config = dict(
    d_model=192,
    n_kv_head=6,
    vocab_size=2048,
    norm_place='pre',
    parallel_block=False,
    optimizer='muon',
    seq_len=768,
)
Each number is 128 + 24 x the weight over its row's rms, rounded and kept within 0 to 255. Layers, rows and columns count from 0. Numbers have three digits each. The size before them is the row's rms in percent of the matrix's.

# q: layer 2 attention query, 192x192, rms 0.11, rows 137-153, columns 0-191
# k: layer 2 attention key, 192x192, rms 0.102, rows 137-152, columns 0-191
q137 109:115133122138126111134117151162130167128077141143108119099113138147107119174133154165142141096161105092112123125109144109132107141138144145168104145137142098161122143089090170119108137103121117084115135140118099149117124154144164128138128098112169112126119137120084165123186145112148154168118105133122093152137123090172117104116118092120147145121122103110130130128179133102108143133165122108144142159153126150112167148088112115136128134116129127076118142144161126194121159146164115112055105110155112109104110134106146102165175116122083099139116109164118151120117159073119169117
k137 105:143152112101113121090190110127158127182133136163128132147122159100137138124109136147133119110127106141133141170098170128121103129138134091151123112082127144115128134118092090114148149141159174134127117130192156172117124143106123089160139127113142090137105146131141102134098107163108114095114085100116145133054120114149149114147150136121142124149087112092136105140131160086140165109114153119116110117159105181134105137134160136151153102134130136120097102132083108130142152082103137113105119151117111163071185142161155155160092151110134127149116110083126112112131113157131150137
q138 100:120138149140108100143104182111162133128141136071133116130121137141089127143116151123149132084183101160074156119086153149132138117103127089158117187165104095157086173141113109148159109121106139119106126127114131163134103062126148157115135137113130111125140149136103090153150166126157107154161124151152143148114114119103137144124103110098123109124093092140151145131100118139112121147135109116142156150115114082074130115110143123106119157124100137134162109082114138163114170150144135130110142130122124134163137154119102143136120118188138117159131081118142173129114188091116151131
k138 099:084098123105129114139114124103157128150136170159088122124142126138110133088171156126136143101139135114116139155123126160081126126074118099126150078095152121158146138110122100123091157144141118085154178190106145147120102154147139136155082086135106115116080093168110151111144083077112157135130119081091118084127125137112125149117164152134117131147098126113128100112137150143140139146158110111117104123150124189168146177154114161176094143128126148110122163143150163149126136128119120152150112136127123113127137101139127133151147144122123101114126118101094183121103126113172143139
q139 099:163114136130144135114169123146113113140113138094121119100091122150136125142120147133113154101119117131128083167104144101128134087116139153129138169111134172115118106160153088131126120098095129119185086166152127149114097181138141172137112103128080161121155117099159122102073094116156098118154140105133113151102120158121146128134149123128185142160108139128108122105147123144146157143123121176133102132136161134080144137127111117121123136172110098189111133138138111139137132132113165165142138107125105093140076108120174104074139127108142140114139166115146142086065090104130122121
k139 092:180101091138121153120097155071131134126138119161132106139155152150140121134115128139159129138094113100147133097143096175099117105140141107130103117131121137139124112118126168151165140119076155159111127124101128162144148096143099111154131093107131104129116155148117174148150169127125171148088166135151156142171137116081077137154121167114091162106160129100097131158140120134112114127144130080142141130141097116167093109117140160090122170105131157128100111099119111106123114121089088077161131116112144122094159161119077154145086148125143113119149140163140154109138134094120114146
q140 102:162153148109114100104132086109099099195132151113100144138103100114120171114136191125171186132097099151102132128103122121122148126155133128124117114111127198137148134133149126154107160080146103143135129131120150140112157108120130139118107156150099122107148125099162154070139117169148135095108103104133140134092113130143149107157128096137105126131126137178109104110123107127139171107155145154117166166125122126066127132115130123131172106107131135122139161104134105154145133126121120074170129123152124116100116104132093146112099159086112076124145119121175106103140129150136140174
k140 103:105158147179117121130124100152149135110133135159178154120125090131127103128147104133130158155138106126155126130137140089139091123107122189156156121124112120146114108123118129124101106144146143140130099080125052144135120112107091123135123097134118139123112128147099083126061150105104091127105152139165154117142087156087059128155106124157099150117133140092094113147145127134121132137109149187117126098116151146169087116167149127177163164136153152146162131122125086098117148152140084126139142133121107125104131127126150116153119151155131152123135137155140160140121119074148083128
q141 101:137134133124138122113104127124108119140085097152143138120180142110118107130155105117147137149149143180140139096078095115135135186132135096144101079142132115209110128106165127138124110103146142147061118106085137100131097119191167135128102133131111155129135096151111117096174101137116128139127098103153095132119128117122132127128145125169165115095108137128089129117133085121156101107174110122135114174143093184073154111125145129151130137106138144144144123136125109120135156105124147133117140120114109142146171127140148152150108143098126090096079124158105146180131139105117158121
k141 092:130130115121111131136146125130096127171137149112114143096146079100135155149115137165098104093108125110165151147159148127111100098158103154139144181140155084113116137142122139117123108118157155107136134156106134123116104158093064139129170145110137108095171108112166122112124148113088152135154165142131122114067155137097097150159132155128126096142126140156140146156152144127095104156101112126098138094155171122131127136107156137088129103154144128119125113161118176134120114119128115094138122106191123100103077124137138093170160096062119131124164118140110137138139077121156127099
q142 098:154126102153134132140135102149129137179119121090168176113143094127120099127084120073084053141106179118119135090144152098110118128121141154142113149135134134135085126147110145124141106146117131083088108100111176097128132134116082093086111145134136116133137145162157152106130154152103098124165095141160122131205101160129094105129138125131167109115139161144115173109111127138144110112124115145158124151154120125134159147159111128139182114097082125111124122149147126132142115164143100108142127128138114111125119164163118138114116147128140164120075141148133147144120121085105123091
k142 102:152115162100146126128120174109090176105110117135109122110111119134134112119136114127134133096135133142126152170144083157159133163134152113133105115107118133123143136100174163145130110146130187100140141171149084126144124111137141150114136131135109148154147119112096116136102087130083146070156160140140120113085163102148130158103105147130145144146136107126149126170173151130124118135124104117101176124100101090087117171139133132124067155127150140128185146096141118079101111125128130156127144149080126109158132076082134129114116073113137135159100133095133164099139128164154114138
q143 111:157113134090106150099136168134116114130129140150086107136110105142150163137121113162118106143121124106158122139111111140103116161160120179161122082101155135150094118148139126119099118106114099135171184152103107089084126140073146144126131114146112135119103071150153122129143109104129146118096124116159115134108183141110156106110116130137144121120154140122126120124159125118124115126148206055117094157157129150118107150105113143162111126110137155115113152147147132133118154106117108116065126131142140123106130155164156086148174141159148122117123110184096130096074124110150114141
k143 112:115156094120125133092178123141111158136149120130095124145096134112102125142118172139128113150118122173174142101103193129128132111130101145165143123134153123126130131089132112152189152128153123089144100131120154169113132143128136113139104146126172092103109126110126107119114112123100119113147147134107126173096088133120110127143118095107107109103136176140187166165102157129134140154140137140122090102127138143116100112135157095094187107159157120147101165142088140122150130112136094105150116093125065108133099154134139091100109154133086161136128150101159097139168116155101151109
q144 106:099149151152081179138130116091110118141145120107154183113108163148150165112145143089110158166130144145156132103103154125117127114150143189112153155114150167113135122144168145126132142131113115143129075113144128096115143156107143103113089111114116167101182086143111148132128127146103135134112177102134123127148125094113118104129120151155128116144119111140128117104092107116191172165129154121158113099103155165118093087167115076105144138128118119125074125105123103135135142144102137156173117124136088128100130095102097154105094115146151143135106119126103120139151116168086129130
k144 102:151110118117158103106145093114118110131166121117138090084150124134141157093150103098159122116128150071121086095141086126111149094126157097077137128134139146118113125143137143132159093097130133143169159094117118130186120117157102110102169165111114139122107159117122110151115149081136128092164134141165133153144095116094145178113124139118122138138188124110116144114128164105129101108167100123134158111139140101106165132117088184100125149136103149125138104124135142115122153178141127163126141113129136071122151133086113116112162149103137141149151170162159162130093119116143106137
q145 103:102134124130097103124121105094131123139124112118099153121094169149129109119161114162116113157144133093142128109133173136130113096152149136110177115105111153126147153145089119099126154134118114164129102127092161127124112133137108101136155143082111123116128172121159116122097130127107175093074141064140114124154132147144143121149130120082150141143101148112117073174109121115140156135132117097127107118114178142124121093143134096132160158116131107154131126100089093130169145128174110097202136144170136157100140115124123089112123150159104152156135152155147094185138106093151103113
k145 106:154153129176114171138128084153114109140110125111133162126116151123169123111122110079117133110122116156158096104122125173149140134142104131102184186100095172098143110151133163136109137130146135113125123119154127124159121111124080113109152091182118159082160130120151116098109134133158128093132126139096139121170093098100067130177133101147114150126164148119145159126133133117107102123155135130135159110095119091096115163159112131139091149086148118136134143147147145093143134192088104107122159105109083144152137126149106156132122152105145104170131121089139121107132149128125124141
q146 104:103122118100130161125132146114109069164129136110125153130077135120087136119121108130153137150079152148146143137098145134140146079142151112139105143102143148083130121086129092160133114123089114155179127139128161153106138148119142071131142090147127163117151092161080158094115136144113140129109157134117090129131120132197123123119114116122125138134116123114166109098113102117113136140128157128122121114148138150123112136167129182145122115175100117149101113175107136154129175154116139082118104143145144148119056128130124144113183179107129129161178114126142091095122103128118107127
k146 104:135160126155132118148109105127136171138141126130114095115123155128136156093149142108090134128157133091109065135083134134137120146107122140106160127165119172158134148138144144139117164086126117112106167107111124142101147159178141118126130167088124089136128163127146137165074114169140166101106117101136125107146092106126122134132128134106132114100093123102117116140187122181165169105153153177190104123127133102132120131131134101121115102054122147180138104105104130133116124126100121151143141106107150124108139105105101111113099129116182120113147151158155100116162117149099146112
q147 096:144103138117133105082101160119103118113121132091156108111126110156119141089113111122178160134109129123089117123169099150138121111140147167159120139151080146205129079149114171154152128181094111153140099144097123088131130118143127147140145130089122130074152142155156128127128148132126113118155126114161138177167111165081118110158137143155100141106140115151116166151128116113102094106089142150106136108118176063138144077101107102116162129075122098147136128105132098120151105133142115118146143110121116100139134077155114124124158147131133134134127146156130142128149142097108137144
k147 104:091109128090117177161116159124098143103110148172128170129144117142119123132086153150141155117096154109171119153122104140156129132116137103129103133125145075069132163120161122151137084144078137099115123151110125113180127134091138163128138141108160155146141097126093145112147172143130118115107124138113111114121153107141117142087156149146085083124134125151129156081083180110144121133167129186103111141148084139112122124116096180168135129156129118130103140104153140160076111106149133125142121155131117119090130156109125119129134094134163087112136090132158157130111124140145133152
q148 127:126084169141124109128094123121126148100121152165159155104142111113116126138087131150130128101195106119147131105171134107133098173098101128130155189153107112106132110156156119119085105115121145154112140147120119145155101091143124181115105101132134144144150130076107115130143151122108148128152121145169145126079148125117063138169105141166102117128149109128122137118174136103159131117158092120089134136093128101125179127146147134182130148097104116130146120088158094107095133109150115140124100151078144105151176144116158147147134122115168110123122147111137146118107141107101089135
k148 132:119120146112148093131120169161121136103158158164089104129122088150114127143159142120144131075091132160127133112144120135090175133127118139131098130131164099155087137114110123113149054146127138084129117155115120127112134150126157153152140122119171129134117108141140137135205153128149096167142102154114086138084147112129139126114158128146112122122109119122086137125140139087099123142114147121117140131137099145160157110095083149142133126154189124102118102108169141173082112075128151132104123125139101127129147132132128149171127122138116110113103149111072144146127137133080194107
q149 097:117112177096107112110118169159116143122127103150126093107107135104131155119067135153121135115144135144115123143179119192096155172125133122134108160152127118109094138114154138121127124166152114145136148103080118107129123131089115155171108132098150140109115051102108126118109127131124153082129120175137118141088130146133129092113104122126101140065120083138151098114181174143161119132139128166081141127143101119109124141148109132158133131186165144096148123105121134126148125145146126086121124152145149113135141147138152141129173145144085112123073137149161143145116125097105136132
k149 097:116168113103138121134133065088143155081102115124121138160145093138131102139169146130126119142098105144158114155101142096130110110140120140126092122107159104150165139148114051096117118120103142155151119151170075135130145148123144146129148100109145158123151127129096140141169154115140132155086126091116108156120141094138146105160164094091099111161096113126140171109138100079144156141127131135190082112126100165153181112128126131146133112135128139156098098123118117129105129120171161134112158100134091138081157096146162126134124148142137121097114137116105130117149121170144137148
q150 109:115100177135085115139107087182134166120122165139138142143127171123149102153127120111160195108165143134084127150173139133142153117108105149145117154157135142124120105122142135150115146123095158143119140148120147120150141121151124095071135158167110131146140115098085113121117151149120160136100121123179119065169146098090113153145115138156101135103112140106165097112141127156094113121154099166166167113060108110117150155139108114140120126127135169139127107124106090145113116130129118114139145130118129123154151106132156107121153121138105088134096082115103109124150109087130097085
k150 109:169140127096117092115091153099104074076149148177121138121140160112117135122126105116120101134127109133119144144118154126108139158096097144133136133123133088181138135153141116099131126202090098120163143125133120112143135121130117147161128129110140130141142119122143158144134137145105063144178156137131094071089150115155153150127140095116104123136135093121073147123125103128150109161087134151119137145148138095166159120086101130144073128125129135112120153110149111177095139134118160176117109147106105100151119127118126114190102122125204144141120136140126148121122147136115125150
q151 109:178115135120116101126103111159146103141158104119123171091103138149138154157103108128118129159199096113143154123126142163130129102136106120149088144132090095117116101139171127147147129147103102123229141106141132142146113112165103104140125111128168162102125117136132112133186160172097101154112149118109111105102115108169149114108104151103125093134133140153140130123158090117134137116146132123133114096146107093125153162133061101130159155186156126099115157144141101132149139117090112135113109125130110134111098141133175102143099107149109100128129100137134104105093147134134127127
k151 099:104141127139127119135124123081101123136130196102132129149170140118130138147143150156172108098117144141105159141091144133078146131144144154128111084110123145122172150122114087151128104156100162120160103146100092143106155128133122114133150154160115079107164114118093113173113148106163107157150100129121105150087077100145122133102133161143149134127090118074103121128087136113124153136110145145135139124101161133107112168148102111106109130109094130176077141131129161112141164154129132135157131142173174126128138119113132095141165114139129078157108120125145098134133094082083131140
q152 102:106173150103144135148144112133128121158139129099118121146109145133153163150166123100114120133120199108087145166115134158176116087119164118117172129128134120128093142133108142169127170109134129177136113101115114123163109131126146089113166170101124133089137126138149144143121108105131142126119142060123116160152144066121131118117112127139105100141097131091160097102089102182167131144140159131159096080124171126149093134170126105091103103134123153139105119148130134141116109142105123113106163148135130129096091143148154118122142140107106151130139072136151146117177116115099132101
k152 105:096152119165085142131123095144161103159123121085124119125131156122133112116139152104152136132164105107090141105091137106143142126135137123117115107167100118082127122171122152118116172120130156088109198096124134134142142142158090089096123124125102110142098148153120133156090123117110129127126129152140179066157094167129083141139111113124161101125140127110151143130168120149132115125081082125125167162133124129081148113184144123138157168086088145154123174137094097085127168156139132141158108136129115115123153114121113119126093118136163124158153165112135101126105141116154111139
q153 113:117124148172126125143081126137187151114126106096161126145133122179130109104121145107154158152085134136168076110118097095114179164161127133119165170168120157097128121109129110126133112100118119155153091117108150095162137125138120104114120131129121137123120158135145144115103139134066088116059099145114163169093109138123140118138099100127149119140152118158114125097140149112135142099158158136086129089104136152105119137161157180103147123085141135122135099123096097172083156147124128153156152130099105113143097089121099151117098158157122096120145138137117122127126112147145134118